Weights of a small GPT-style language model, trained from scratch on English Wikipedia.
Size: 15 layers, MLP 2304 squared ReLU, vocabulary 8192, 83.6M parameters.
Training: a variant of Adam for these matrices, 1316M tokens, 5021 steps.
Each number is 128 + 32 x the weight over its row's rms, rounded and kept within 0 to 255. Layers, rows and columns count from 0. Numbers have three digits each. The size before them is the row's rms in percent of the matrix's.

# layer 5 MLP down (transposed), 2304x576, rms 0.0435, rows 228-323, columns 144-215
101:091032111188120119063092118098137145114127106119125120181095193118147086140149120160159104135140169094129155158145102091145093090100175121139102137129079169093091099126162106175123101119110141133106153122103078112112
098:141126091126107152107061148189172126143131131082133055101164103126127129138105204153118162147099114101178120147132130154137131128142158074091132143093126175148150138128134109133100044170128076111132147154105130114145
103:141037103086122084148090134060144142158135088158166162157152126151095132163075151102129118153115138135124119137078143146115100170161209146135106116079131150131115148114132195176142145153149131135158113132204147100069
091:131103129092138132130076105127143184060151178130132178115089143068143149109101138118148115171128154090119147196104201157146139119167043101162087123134135113086156204105061174108168085175097077156153132119119120153167
094:133173125133145121117045118126129186140144111131174189118118166162108184105073137137091152195144079087143122160143158119063097066088157140145115160133127116146072153130103132178130167138205145104179155181123196075150
102:138136159097147128136132101124204191148144148083110083116131100087128114147183150137127136140074089110055134181137158106162111012134162138153175131142153140180140103106176117141123138136088154092136114093134119127160
094:137120104096122150142123145067106103097161116113146101054144137123098171104129092152114187187169175110090122152128191088089124177116182141149177119155129079149105057136179172127091125125093130133176166099164110113202
081:121194126174153127121123157116138121169118091159158153131104142104174098076140164155095118174177109132106096121150119096081084081162083113156132078140104141111100073118096153141103166124129075088124126132157134089073
113:103154111094060192234150116138175146164165128105202175138082122112162135112134085124139128126136128183077152102066185085157106227153146192088116133123093164140181160081216091134136111121092140170116099141146115161157
107:159162101086159186180154190118078193132128154081161167134137071092124140080106120104144147094109125182089150119123120115176113109109102146151125139100160085156169121107153186119147129138141121112134131088139133139133
105:117136084134107167142141103155128117113098074193113140082125136150112099127138149116134148183117108123171126107101074160171081079121086198127111132165140131173092125112147152125089131099155144105151168154111177162138
103:161058146062131079117062112097104153136080121097121125087185123113105090142083111141180067105130154078101178182121120134139105093126158137059080115127150116166127168146131122085171112063143101135156194118145135078111
097:115074114131099144202124177183128119124122122086059089153086115142092096167032184163123113088187075065188134156190137194119122153076159072093152124146096134142134132170163088180106084126131107160079095122102116156084
096:116149120122145122167181138144108160050115134133144126167148132103115118073140188128149109114142138174139105107167071117119101085135068085102102063112108127131113149139135088122089097106123166124052146118176138150135
103:152136142107083108132107160108123086123146169097073148099116124124113145161119115204182167134140183104146089172109149111149153196134130146098176074200090100180099103159152110174137157136140121135060153147097166123140
103:098093111077110123109130112088136117065156170100141155121091139161148081163130157140105109118062150185113102133138135158082058121167150092085131107094143116103131186141134118121239060154155131146131123143129129160148
102:104082081130144107117175070140130129145131088098155160114137115098128122158132138105161130100163122151148160139193143122174081063129104142122139119108103069088106179147158129090073095056163140188120167156133145178157
101:121136090130152148111129101150114116096139159105105145097156169116140157098120182178138132185099190181131171064160074120091128124117175143063087184158154085143091148097149134137119124149169117143114118164151091167137
099:122146188038078125111084142139116090152106189127175127106135111139175114138135173079092105142159100181086076121123075132111132095175075109089107126115077094076152129145041143091196179112142145202075136090107082133156
100:103188124140124129140145111090110161132118114123125135149125142172130092135147124087147143153125132157070089089195106136092077097153117145194074139079146112116118183064176185105132121134075116114161170120111066136152
110:111177115201128096120106137110110093122132161128150075121143129133166148155104105168114177120135148163115066149126125150131127073065156096123157128169047130120121129124080166126168092147105124117133110125150128115052
102:178122118116118078148138132087108117094151136078147155110126128126158200056166193107135123109086131061128151144107120090116136152110125111169147084102162147077121142063131200155120102104107116138143124068126151089155
111:135093162112167093159107143117072137113100104157166156120079114085113179146145076075130096109141130140146092088116133144138137162232164135131111094082106088108179087161082158146115131155122134108129144195102110152169
092:142162082135179143134146105158196112137069164144137113144122085149125169142095134097142122101145076135154067087100117102108143174080084154133135121126055113134137145094128105175110137145099144073110182172112111169158
090:090166191113114152119049134138135087107150135112138123110185098146119118075146185093156118147140158122127102065101105213134103148155124087095100104058161081100144125115129139116132137070133138156125145123180118119120
105:074056160078081155153142076156092099129116127097118125153154134163153139155071119166120114095150123172145191094086103164150159136114135188126082105138170104121161128131116152172189095085120124080129162137140132139100
105:185100086066089109113107151097116117155122132125096096110092084089140166132078072157116107145096173153100163140139138174181180148094200142144088149164131161080085055111127133145120094149160115114094118113118104117121
104:080154109095181088097096148120125069149120084092096144127119177132142127102085185179211109091072117105127155107138154131191143082079124174094121077102137182121169098132167104159155171100123134121100151123129113150153
088:126104175094132122143164056144162069167047119129093150117062178207101180129143062100085124070159152158110118091102071153154131116135112144134140185151067148122148149135116174054116121115143131162118111144125132181097
101:127115066083101150108120102203149157146128207125073136166151099141094153117173164070170095070119144100104091137118165117192146128125126179148106071192096177149120140115096145087109116128164140136109162130098135107146
108:119095082168133112156162160199178076126149134102186147203135104128108115142117122145082119063131156117103093135170175131175088135186128099163189067138162174135137155097124136103079139104172123119128088136146145051088
095:093092115132158134121149156111115099118099150167109081160139119139113142098126191080166119143085093138131125131147064100115131193199140132121103183086127114114160157132178076084155086135085165085136167092107119119154
094:135088098114119073094178097155187111124142130115121143083058137165120167211118122113134115119113103105195093135141157119127127075094155140151122145182060167097163136183070177101093177194156150148139151124109182149091
113:133135143126132140129123098176114117075108142101079132084119167143147144091124108107151108145145112117132121112138152206112128156154122154144150104070135126084131187130118134121146133107136130105132157112169146123171
113:227149189120115083125136112181142153093124123152089144182153110156130174117126167139157109072187184102123147144113179166130182092140139141104127129114066174071109135177096085177190161162113161111156135087131096132122
101:172150112122000152169098176122075149080152129118178136136096159090103115112164106086148114180098119117177164152138071142151206065130126122134116152182153157127139135119135166129100092166059118130172085111179110150076
109:074099120167171085112053152089083130139126157124092163083157113106125095132164073075188133142120174130125066106142179052134147159186124115130138153125081133077180128161178114081088123111122076126181118098084118144118
105:147088177164185090099134146124097098206122117123113098190125126165133117189114061147100060104111060123092210130129173146144120122140169129106116131069103092133096171075168116150084102152108150090146123206164101129109
093:098099116148137070155038229174141074182127103131136151120138129184115122118123125113126117108117167091120100079048128109118124102149106138148117116157123116104139064087076098227126149145089109163137092078092119123186
094:125120129137192087134028132138133102060128123113132119113095176135141130064122175106072125130179096152086106133135119146124102161140073195134139179142146117166094150172110141078106091188132109087153077149130099126132
105:153131101115096122115052124084149121217112134094073096152166120148122154089099099072135092125129065155135150140165117211122138078100123052141117110131114143109101096138148107117163136077099192145109155133085122085126
089:137127149087107126106155173191176115183124172083115137106149169144133137090161156156136141154126108199076143119151125131141088086106102139133110054098170093122159111047163171119112130095141108081165101147118129083170
105:129137087106106132103167161118128130179091099093102096122142124102103100076146093096139097118142172089123103118156103060089172118156107119051090118144141150064094155116146111106137048106082167112092157107147055203137
102:144125152118093129106184103116142134178100185137087108073099109133145151113146137171089130053104133108101118149121109123141165105139137185108132110136087176118085127132128096142213100215133170170153110154161094116128
105:197111145110087192142160186063115124150128122158055167132141074088125104102125080107160148122084080073157106120112131181126112158139146133139098099081133116106070067136111183141204052176126127083140131208065156222102
111:099127096165156120069135095122113127126122139140167038094097113152206097184065153192080127144196115139155114145114148094144147110106143140150090127108157128142128177100118103137090097100136116101075057140105174158148
102:103133129166145144139157132161110122163126112099049138117156139130123201135135120100138102145141125077133124156129168156082140156161134094092124157180138127127185111151060129108136182124195153128098099183125145180119
085:078162158088110139150117061155118142171179145109178128138129110104161145178169127158155074120128109144134191041094164113133047185172110113130116153164102141157111114199149201108127154116127156129132121156158097124100
111:162113128171079109080145147127097150161148083139195060143169081110074120142166081072160152133172127126126104114103093131126132099096088095051116186159119162135116125092150140223144085138126090152165118101082095213145
094:109102080104149081145154138098155082096137119127097158116157030138162140132104110101089130122148111160117092173117124137099093124150077112051137121089137137067107058151182183112129176129144175118152167152176136086159
087:146091142108109148093128128124104138128176055105111114153134197149136147179117084137137095157127135131138112118097148122175123061135140210163097067102145097131134131085121105077104182113108118076073117162179161109077
103:126089097100214059113145123182164122106149198098124126088044151126141146146127058088147111148162092096136082133154131102116129107169108085163075148127096138100167075148098138107139151151119135099170131123146117136166
096:139144126102082077139040159089171143127123113166105186123158093112153118060102157081106091162175023025123154113126090166111130124141130104140122105125095095118073147088174113137143156100043134167158162110157137122136
106:113194087063186156204119156086122156131086088147160099131126109096173130127156146136132143134169115114100107116117128135146125053143106137134094112107102093094147136117140139135190047142121149161156166127107107130118
100:112109122122064154110148129065156163108116075076095179110104114222156118154126129149131182166123094167142132107134127061080115106122092149222109144101100117089157112191092098145165125127162192136184117117049141143087
109:144131129145167190098107142118143125126105123164103114117148122098140173175099135170140171097143123092186135146139073067059122151129171141111176154141093110130116087097147164102126077071161100160135118145155134086123
098:114162166092136112120124141069145090097152125142113112125083115146133208125118121142031134123137116154124081110137124068091136116126174133156085127158150116159137091075124117086137188129108172117136141127132151141151
104:162126165120157162087158108096137133148174106114169140113086129143095105097105105106181099125113110128127130086164127126159152143182138175145136147101153107136117090111066126083110097122095097085181071115130118117130
096:160130153190145171140127102198094127122160139034136103142109188144134106080089140124155115160105079129180116121114160151072096140178093082079164113092117089129140115092168124113130115178129112069122189182112108125083
096:115107129160130144132126112146099185133155096095170142177195144129168135084088136120105120201112083105163109156184149093142107139134141142090125154130100145128159176099112130119096176067163122131154099118159103116051
100:091123186186184091120109136151143139137140091136134111149110159110093141121087107111130143137127136096110169110079168146148120056090134124119145109159113163127131105125117105147121141087143097124111078163089112090114
105:150122188147146132110186157115121082149145130130135100111119123100093187108162089138133131174089115142120116093126110079129127111157126078100152122132167172144159130147159142129100111136071055136110130108106144054130
114:214101163092113186167167121121077161098151126128121188037166103124118100119126135125128174130079123144122148126109109083115119130168148083154120114144135081159138160130153114114136104157188081126155198105135165117097
103:113134145122109087195145151128111153176117206159118080133219136154111152153174115098141104092130175167153090178182124131063190145128147192165081157123138105167135155154150123157151128125083118105160101152136110113075
099:153110124145148183189104144154114150138191150174123141081167163098101182090079134119102063082083163180080118092142053099127063124145087127130083154128107208102157154113103183148100103135103124125114156118091132135123
103:066095170087133151120116145146127073148084122018093160107129129160119152153165122120083107198117151085152139159133109148114106180120134139143160144138096173091093123163175161164178159164190139112155146122130114080170
097:076091136140153112120129075127185153110099075098110129070099125110172183178156136138108159182091220138066146182187117099141165080119138095108058117135139177086136129133134123140134154125101148116143075110065198135084
089:130160134108099111116134149054134096128161087161160118095176147123176158161128185169122091072121082140112131161079125174139100140085071183118145117091102119162121186123143168131129132117124161130131153129124071096103
089:071104166130119090112126107105074132062058151173111151086147177122174144121141124154135087147054119138150089075129095108153130060178144075134078131142118119110068109113157078159090123119154075127139118137152164085103
107:082139107181076105135084103161152100126142092137197108128105129135120130100147048094097125107188072160124149118120152107101085214124147187093189195167136059136175140099108127143127163119164106086115103094161111127113
104:199150134151137069144091129083181106094137097105128103071091072171143086124161132141125105120189110171128131127144089094143144090117102130100116128137110141111103159143107105191138126135107150152085160118141091070069
102:121151067174149129145107120103128090093113128098109094151165107101096167106120086104159170066148138150091117166121139041064164115111158071098119117126143120148098133152195117082127115096155118145089128105129133105107
106:194102159139105124069122145107079162099217191140163127163193135100162123122135172149178098142160179106155083130086169107122044175175039115071135108120128172101126143071184163088094151129044066084161195140129097140154
099:137150127106120162161138124158152162171130104087175153142146112178168174144158066147140163100131188123128127159139145113145082140135077195154188134175102157128075132134143148159156151159115117127080159123133171133121
101:132090148158133138156110127070111162146112117079187135107146073114083146129078097133114121114206128116099111151135107047133133103116115111113074094110116145180188145154172152184170112145132137081134089135145056135185
108:051146157078096146044104163139135118080103124161188107125080139128129141106126111063125114127079177107087135099162074103144063093113116116099104161110113121213097132096087127158117068117099102179123181142091149140126
091:167052110158093141175129123154122166165142142116119179085142095129117118159135141146072123159129088146143063142111167124113106171082125138111132091165083186110172145083130156114137133170143135096122116131131206133096
094:127116095127102153123098087129100139135201123176158128128103071111134185108109087099157209079199104126104136126169108143108151083122133142084096168130105170114122080126101164176109138131175130130128114134090137096186
100:132119153087095149092111100141039134085098062084105133170153107112127157187118085136135187088163129159185141112139076161137160136144159149073156174186085131144065141149148098089183134087098142119165106129148072162152
113:191143116123109129128103181082110194150062102105123107112170097093113108171127136085112116104152118068103080139094149107134091151131158111108104109121156181138147102152153159115137136105091169112165169089104067083193
109:101145079103144073125115111155158146067140167168165121151120074158121125167065087139169148190154127125115161105116153126080080164184117136153070130078149123164097123121179148132103126101110109149137152166133183128151
107:106151096174125076094221183129117139140166082142051160079141140125124156120123079152127163114078094148115138142158205025051111168164141144128123121128141146132119120105228096127107163121142173090166145155135119109144
103:176129189088082139095101110110104131110091079086123140144102153168133131129106184131104121118102111167125161072068166155176077119111127159200135115106140163123149118149029106177092149105139090129138089106084095118215
099:119130067147157071081095168136131125106136112170092186128079173129122124125162139098217159055102166129142110120068130139176142163198117143090072133098158074140139086129153062124135091113108118144161132095110152095096
107:153142132129118148163120109144098152088141200182140127181129163172157110126121141127064156120145142146094163154138112169165168139097123144107152098177140160115128115133120136142072093112104109114146179096136151150099
099:163110192115114065117140115157153163103155139144048124158162164174090121163087095125120111149102121097076144167131199163108168131151149138114143065100154078052134075187103148163094187106164097068157128106105121138111
100:185115192132145173141149127138116164169104026129083145127120074178118109128139124060148151163094084095200148065141197113159064125139092067125126086135133096116168151125120136109091130149133077128169176185104107131089
084:117122143176096077118164128115116138112187139142138127053106107132059152139166137127096163129082143112134206121175126159147155121133149119091140159166163164143181116181104177120102161140149142085114161139146093128119
096:108098122112151100079110114130138142135064096073038144186130137200161145133140160095090103090155090119155124070148177111158100085155176106078073147136105104074162122069172095139137135130150083127118130185141106137148
088:124082047168117134127120134136125124140101162153118143140189105131179134124100120182106107078143116116066143099135120129122117130129149108146122123106106145079091106153146097082052108099139093168110148157105140077145
093:166182116161167153146139108086097179080142127134185146203128127109123149157148130172075150080152182145164123131121115129155135168085146173188113148108140092102140176143182117153092189105105141151156166140146117158147
091:159086101138098114166152157137127205125143136060189127123091112124118095091101086136166137146143073086118195107155117120132141135145118151174099101152110129189146147130135216109105195105135161104108123100125163113116
103:101110098112104145106196153156074127140203154101079131119134193213178134152097142146141095111130138088117174150121169113158126154156138111154127132134126081123122089088187073056119085158104115170121119121165104155107
091:163138077173112139158114129043140103118063104108182121110123167114137151128085097160071130132118137109151149138097100146117118128126142176140143146124157097158143066080173200101160194162188000129156112184135162147123
105:177225160108121100101088148155172184147145108104175156159132116068154133072147088102164138049206168109182040107110136136068120098139082183133071154070173128114135208119098141116155147155114137158115107154102152104087
094:153162093133139110136063064162097108134164129095118126143145135142119088152112141165108139081136128165126100105149153103095145142148090065102113110202119144144119095123095101057064156121145105101089113162138111064153
# layer 5 MLP up, 2304x576, rms 0.0517, rows 229-324, columns 144-215
101:144184123103163189162133157087157079120115122072156079178111136154103115180080162093082139118177161126073084118067138220167099133140169201153106133081118121126148157116137120156133181174112123173117151167133083118154
103:159177093157138134090146113138150144101141100068160131131114078144107146195160207122079149166116226156192159160099126138127169162111165176100139143121144132140148056081128129143198105109089097129148139106086122158151
085:118140131178142113126144114148156101097158107158193131066130146109079195119073191131212108166120101106146075149088144108157148121155198130138174129153109096114131168124044139102127105103112096161131151116157131145125
091:192046104153119121075149080173131102136116088142155170117082132170097127149094153125171103115107061113183101068123105137098094196117107152142158140189148080155078145135093161110184159097103125134129149147129121125160
104:103127099076169118129093143114161141098159157118127084142110157078111088177102130134109153129152170157144086090100090168097099172108124137095111131100153117079155121199193097176157177188160103085127121112157116200117
091:141132140086137136119164116108139123113070133140128152108136170149100091138133111110105065094128101153115103111073135145125119110083131114083124144176086103107109063149144101118154120108116160134128152152195082157119
077:150119099130135124076121131156123118112153168095134172158119128114072133127173140129070146139165180118145125170134186081131056104128131151100130139157115168098114136136053173157120087100132159092170142140125144107136
111:176151098115181201153134082126138091125140179134170122177102123162105099120157090179124174108091158138088133175140115168185169155112149176149162173196146136125128089161115112168135125099109143079170098176207127108118
111:159155142183151094096133126106157131108084118185161103120082053135114146130139123171051066147134174127116178131129125085131059136079118157152110159135166083088088079106115162168147162132088078118153134170166156150208
100:093093109088117133138134113121144108147163121145185102083107116143136127166083101145117145178112111151149100139140093154159130127090158139110099177202223110150137093167053136097176121122090131094123115146148133166104
103:173173139153145107180121156124156161118059064183145115137128103119085131141147155095174150095136154149146147133149127149119052161154152152097067152136162163166154080171163053099159135174189098039149141132101139138148
099:126171157100138120116154117139138135136162151137173174152141136098116085097108130092111142091115122159116163152126117147166145140138138140120125133136076119111171127143143143174118144142087145113131167163168122182123
097:099121069136136193186184164181173203149129165192139125143085141127102096113113166155135142108119154145138134128180083179159119150145165145147116122079089083049093112156069134129129127171149142131105143122160147107138
102:152121116145130186133129147174090150078128132135121108150117138105138151133082109117147125081178140155087113135143173179126159130081168162166178113126122109078119110133130131140145210153082132119177122079211087098112
104:144116097149142155164135105133140094139199148134172108117082171145145126177092090114142123131132070146187097113183128161068140160135176129110061165157127139080136094127120193184112146103137085123142164155158148106115
103:102165089114119094108152108110142147114120102191158164145087191141147096098068155158119145150105133167177173164132144172167138139148152189162188156137177048153111139115105080115158159160125154154156114133147172097083
101:166106106165142112106115154148151146110031115134126096154097119089143080110165140149126103137090155165092109206103174123041132144111181115114149127130183186103116075103071060070150166118113122178105134135105182143125
099:100167148163111161196107082193123099102168159097191103116139113069146124140134137107121149142141126144180102174125075171153150116117155087129131134085168144088216080143109106208177102132151139061193094130180116049068
102:150144168085161105138141132156123132150169150134181088111071124135069078132176097144150141124123060164114114110157150155164094126112122133090114108109146179079165115116153129139103085138082140102144135084160109086153
109:158091111146182160090174130151110118124127162121186132093092145150082130144123132148182119112052108121089106148164043141179061141086122141123154137182191145136089123199145144153100109107054121111134109159160107114099
105:096144112084152109189170077166128160158129082055219092120106165174104115148079162164128145095121167157138115177085107124139143152141167208112086185155139144069096154159097086230156140103129119076117170120105129179172
107:122137093133154175092175108136091106142123135162180147129112131101117119154114118130149122155154132140140137173167072128167090155153119121139158117147153176018151125146116157145101114148155092133151096195105125176198
089:096153141170160159207174174123098143125143154137119161130100174153095121131148132144116154141120143169057147163180075099114106150089166100054112180193131084115103096136072145147100193091091149087103112106139124159089
086:108082121122137115128161097114127097108175127106102156030123158173073141130092144087126181077144114120187154100127135181125121101107157115172137113158111135103108102122156158124157092108012158109124159135151147177093
103:156142139092120188142131098109172166067117196161164134086091148081144136129115196102066200124134170136092126144170109140134136152165119149053157143139087138134112114123151114146139104128098119102182092140128163101121
104:099162058163156109121172164158155124139084076114151089085189119123177120076143104084148140164139103137177098134135105131111126182135126126120087171133134124101097147112101148116097105099110164101064114079138115151147
103:155149112122203154103199090126157183116139121081117132142109136151088146149132164150170179129144109156174150091131143095094158134116096134119116135144127189148124154160116087067132136134106112113114132120139118193132
092:188084120100174117150134094121081111142119121139187139134105159167080159140088152160096095148158172133084147169156115159132154126107152089116106202142191134137162135114131101100164178192116114128092136119124128100123
105:130183132072113119107138108113171077114160159135114153140143126135108120041155118126141092113109117140123129121151161140166148142128127186081070129175130158107153155169124175096112204147089115096164093141100167120204
104:162098119148125251203146089157130169113073131134127173149103126190123130158157109099124146121127070153146116115134138130129120159094136124125152105136137162088142089173080132115106123122072142120148139110125181178104
094:185098141151121102150145094163102146101133181118137135191109090124081092126103124255076079167095083110125101134118132180161144200142112132124150145166107159179168145103180160113110076115146160122151176134131151167090
096:133179123119153129180120129082107173062181132140141158132123147141140095055073123103149117155102098140080139171147065121105110183147131128036108185106172117070186138127100089110143145164084140136147109127131164127125
114:128146149169126111102158148165107103118084158136157126124122085162066136128161066134126113115132143139070088126147152094162088172061096156098178116117161102182088188148113094143105194129134098174190134135113126135141
114:194098108120141129155130084121130141079154176110154202087108075070149177108193124117120106077140116181212138194147114100140096152106103144156127132132108175141158144137089152153136176185169117120152149152148168130184
101:070118122100096142113190090093134084135165059171110199156061168133115141146122085080152170122094178173083092157134155151151123165128101113130136102122100161167106152123137111158142096113161136100167092152177144109116
104:168137091095155161124135157110097075085151115145141189109119174085108100085147147093168151160156134191119117148156091126154110160118122203165163122110164113144123126119137184117133110108140124083162161101124156130111
103:197104113149190079098168149141133116166120108121149147157185135190140075094163161180056104121139123169091147194074110138138069136105108182078176115180086093103145113114148152117149073174055108136128122125118132223164
098:162153114097187122088115080076140112138119111155163161110129173147218110105027162108204110188082163104090130173131111119145130176060108147094179091139137180118162076142113090151100067099073166141095122074139048072181
094:160146150092117085079210122159130112104080109140125128162101166067036136107121169093152059129140200148141090099069117106077126116128130137164158162158118156150096131102101184104118111094107188135118125055146126148176
103:180156120156142120102181106173114141138136121129152093172074130102121159151163158173137137134124112131125122141141121154143161135075119130087140117119123132129144127180129126212099108148128173100103129125106103118139
090:208114113128114145093161111130165109160114089156155113106136149126146149090057128147139221120149096172192133170161094144163067109132139154132111093196140112109090144128124153131094128195073183086182127130167122147130
103:104134083099156134163144108114121149068120139067145166093117184123157120121162140199126157117107186143142101169144142135113132162101079171075107081162116066109140113169168097120154102123125136140142113112111156171125
104:141088088212134105169168077145135165136098112090138140108128133159164137166075095112128099170120155138118089147141104191147097207115138150018186145139173111108157185132158115174193161104127108141155135123140158166099
103:168147128162145149153131168155161090130113084160137125196137101052115118070138166154091139148118132137124163096125122156088128151110158176119125184115106119126105137144064142209150094196111179092197121009161109182119
107:182183110140147143147101138103139155130087136153133118073133148133129126148076146112113119146113127143206104127147107170121128131096129127118142169141135134131134177158106096115100094156116121121173162098169139170139
104:078212163149168166124108073139173138106162135113115138160134137120089124158123158158143112159108076165167189141173110096110086142167193137138087156177144109116174108104087145117154083149128131067145039109145116156172
076:108153104102129132177143176109145130104144127133110102114162167128069142162169129112158109131127106142170119173153107142070158146094104157105149104141155148058126139111113130094131123145203122118172171081143067151092
110:121098101123133103133113129151166090094135148143208113104127073103086103079154160121155131115206099131122119112110098184129095177138134149109200116183109103143155136130137113101126159156108162156140129112153122166150
092:128188135142187195089098070120156132137105118138115133116088147107105068090112114104167138118108120103176129151123069130095122153090115123162132148143109117119134152149097191121125095110142044094144151155162126120183
090:115137069083160121136129082164102146146089065131153134109153117109080181116121190080132182120113146146136088135108152160133135138123122089104093158122100163046154145133080121098094096118128140185173079128080089095131
104:197190179117135120079176054115206132120160150134176118121147135181154163159094168130154166161174090135133097121166132093134109112111165090126129155122167170108095092122094136085121112122125186131152126125093107064180
093:126121133139091142090153136110089099132072133126123080170163127167126099152110136143107128144150069119090090152042101103100082141131128120125129094180038128034137138140150070149159128149114166138124141134140093134064
106:198128098126141114198174107167112130129154126176136123128101118135092083140141136125159119111138133129129153147148150103173160122098171141121157090134114098156104085123121127135122119217135124117083173093136069027172
097:157119112199124105168157097112173133102147068123147199124101143123098122184115155157106121197099162163153087132124146068103099091086136153101110161119130119133108146161110093116136152124074162121163135074115171181108
103:173129077144155122089106125131125140088111121145124165117152170155151133160154103146121147188101173177182119141097125135121097139115170083173214129193076113082162170079068136100127137138135179125117103130123135141129
093:099147155106110137086112100120106132065108148124094123152133119060106149155205134142138121110110143109139173158133081144123145121110107145144125117131187114125152124115144109131115092092135109139135069096092126134117
102:102162120197150138118166136154127161109122160070221111141114094094089075145135108147137152147177136119111131126146103073140124104083086140107134125149124160133160055123107059132133161152135111153130117073082138151107
098:171187112166196146155134083133147142065164086085109098163129106133135155129068188147110093152101103142167088126150155108132126133123151120127180106105158126088174119143112166177163089096107133116136119145142171108095
102:122141102106160077226210110159112161131109135123130121089135154118081094142195137068038077157146108151134137114115144097124137130078151133066088087158017129107118109153122137105077139118101110101179106154139116201145
102:131193125205147149176154103171157136102106105158172116110093055095132088096134129093140135138099116150126110119126120138137086153130176128122109154145173151142137088149089149171114124167149135157144120151136069119156
107:176135103150154122163135108214064091142135140134150134129098144124132115182112177106150073145069103134109094120107138104124100168170177157070138129183131140142113091147077086131124131166138154133152116068154111095153
113:129109065115147091132172125143136129116128094191083144100109196147086081170087100115102124183065053184100056132140125137176164159105109141155137092117096148178199115097135148076164092137139115080100142067121173122167
100:196131120240147102138161132117089115134105169133133130097082135122116135126097110117137150121138130168162180117142025152077125217044167150089103169145134112092097166114106179139114154148095141160152184092166140084109
099:154119117139131195166160146143093143106130121100151149111175191121128122102137108165125093115039167140145171181083090154173143116071215128122151154110182104112203100066131126117136081189089076119087181164116135154179
105:099100092067156133132185132172164144141151106077210144177122123160113140086096151159138094146082142151089111191114139095042137141145169160063129117171096103131132105154136120143122179129120160074108199064163182113134
096:157128102110145094134127149148138094145092100062129125112100133110097116130201078137099160156140155165156171151165111129143059155108136164086142192127150112168158145108130112153076123173094207135154109140147150095132
092:129130101210125173158132103120139125106118106160111176126123112091090081171137061162163175179119123148140104115074132128123159114154181087087190136141110128137128145138131066124151129119155091132133127053139177085126
090:174159112154096092113136106137144130151177145114095155100074141122084121058152202148131087144115138124105112146173128156122101138122211142118151167142087110146179133155115138084136158130157095157169081067182093143133
108:164152133125130120137207121126130157064156088091146118174113129139175095143170144160143176164131106128142132118189114106089148164133209105124158157169181109063135149093149173106127115169093103127185114071159144123139
108:111180185096159123096135105129192119133142104178124136123133150114104071122170116134057085129190139114137085188108084161116086115157088157147190132137144133138136142168146158147082136143107202128163071081131154143134
099:124115144115142143104143060141106131111164146136101118123122135152116086098131167239132136090131085148177115143111105189134126137099139156112141204191095099114145096114138102172145067192128081067203122103153133205143
103:159097043145084121147151163135135139136166192112151107124158176102057112141159149138120101142152145105153067115074156152116105130050090106131092177163171095118162153149142133111128148151135111162162108135180149138156
104:097116067160150139107158077106144088109177114189178114140153171089145173135068187120113106154112114166071172135090118141104144104056103164131126162155061100141116122117139128122165193166119130082129215130171156211157
101:146134145129140100193172141140131182111139177116137167143109181116065147155133123109105075116138139134095110128157127080198172126134134066088166143120155121117099091122041129157133138156110094098152154064173167088143
107:123091134131104131128117083168140066150144146084156134101108178188156146130138140151110101086087097149138173232141117160090136160068112181106112143107159129145093147146124109164122091161081141089205144087201100128142
093:108120083119169147160149093176095126073140158105195125172130157104068154102109115158107115135172151115105141126093116163135169126099141126085134087176112094146168138141158105146111104110130097165220194104185134090144
095:144169141155173111147115149132119127147157157137171140087177143109143089114111145201168155175102150096113157193096128151099105103167095102140132154118102107095177110220125082122128159165102118174128094117124092157082
104:072155114119119098155149098171127075150202110107182117191106148091155096165146130077094071132117194126115089152154100130126154174052176120147117171169069042127081110170146100153154097086107146121120149158109112156139
113:158108090133155113155202142150136177166136104161136143123112150118105107111118143133124153102161133144191128101150082116167107126118143147110109142129144181100128091126105137183158107143120132133138225152103065143173
110:090133132105165136136191163174147116072131124152172086071091150136104076156090084108178133120159151122108096191138063180177186162103158100161148126096127101116122114108132117154150110102123089128105090099128153135141
103:104123168110155156128150108124097174129087135139123124101111151097047087097089102084129162110125114127154101139115138138076087136065105163172178143139155141143132140122150164134150096125149107071118122112147093161126
106:110112093154094169168133097147120146088135185089109106150139154180163137082106146052185156160132106207104090162117118129064090120131127117102145136154108138050121165163110138181127135088157107074142071117118117151176
095:155137130158148089087131138202151211095113159163150129087106126160111133133099143136141089098183099152164176116086137060148165134138097163097148135142135093110137125157087151098187126174137132100161139084105172132152
108:135140157166110190168091094120142156111112125136142103121125193172124140118126134110128107146194099106107165127091152111135135134127168152138101139184153155081121115116103044122142169140171133154120133152176147167160
100:082182135152111177155186124133100122186150162105148112141135182123132132076084165115108073150166127116145103163109098116156068211121090104051167166163124150105141129091132126167122101133200134144123124150143103103142
103:102122095145164192127109159188120131135222121111170171128094165142062122059128114184144111121158102166143168155090108171098118191143098113141165112113172156079141155190119121122167139129141198087115179141112097147178
097:132237108149114188078212092141116202081055149144186091141126090125138132118143115097093114136119121144154127178106142167092055178116111119174097131123119126089109114165154213159133125127122095114113154136123142072148
095:094134153131145159104154115201149130106128164123125143066066110119138128089075121147133096128123155145137044192111156157113075172168141180102147137115174128094142137175093138100134091142148198113054081130150053108136
092:131134128117149132114117083155128085145111252171172111062132093104138130169183044176080178126133118115125094118092157117137132136105122185114107073153097187125196096139111086090109120106113095126147088055214114150137
095:133136113134144069107189086097084091126139120185118108170083140163140104125117100134081149174139191158082193125175104153127098158118186110115124144135098075123126151132118151059127075199154094135164106084191173060124
097:087115116158137124084084125215181150076159133161119145139118129146133123158179125184127155124173096123181190138079078168103078153160150084086118154118151193089100111178184059144134168165167210176178187119127079112150
102:132129037138114144133162131150117107156144140140096157136130132055136080099072187125140124161149098109196095119115116176106140141106131118123106131156102168118114144141088130120116126114115133155097122115155137113155
095:095162074138155118135188113222106110116120166110104092156124153177102135131140123190111164101113133129094108118056111074135113154149147098103090159180130102070144151108123095145087129207130138095126044112135177106136
101:180169089135150150192144104164181194127122157148170142098128163090125148108146122091114118114140065142098131116111160133096105123108106144118122167143102120086133111192123092081126109153123124126102152151100153113113
099:154121152175168112113115129135105127108147151081141110083134140135131126048121186152085159136117130133128115173120120155107119175101181102121067169165158124084161135194076104186140087230156054141129166130119145120103
098:178098095115136137119154109227155157132143148124234111106085186147140169110097137192115132121160194155160104104154164113130129201130136154080110159107148114083103046093105111139167120178153161098087135120085150054123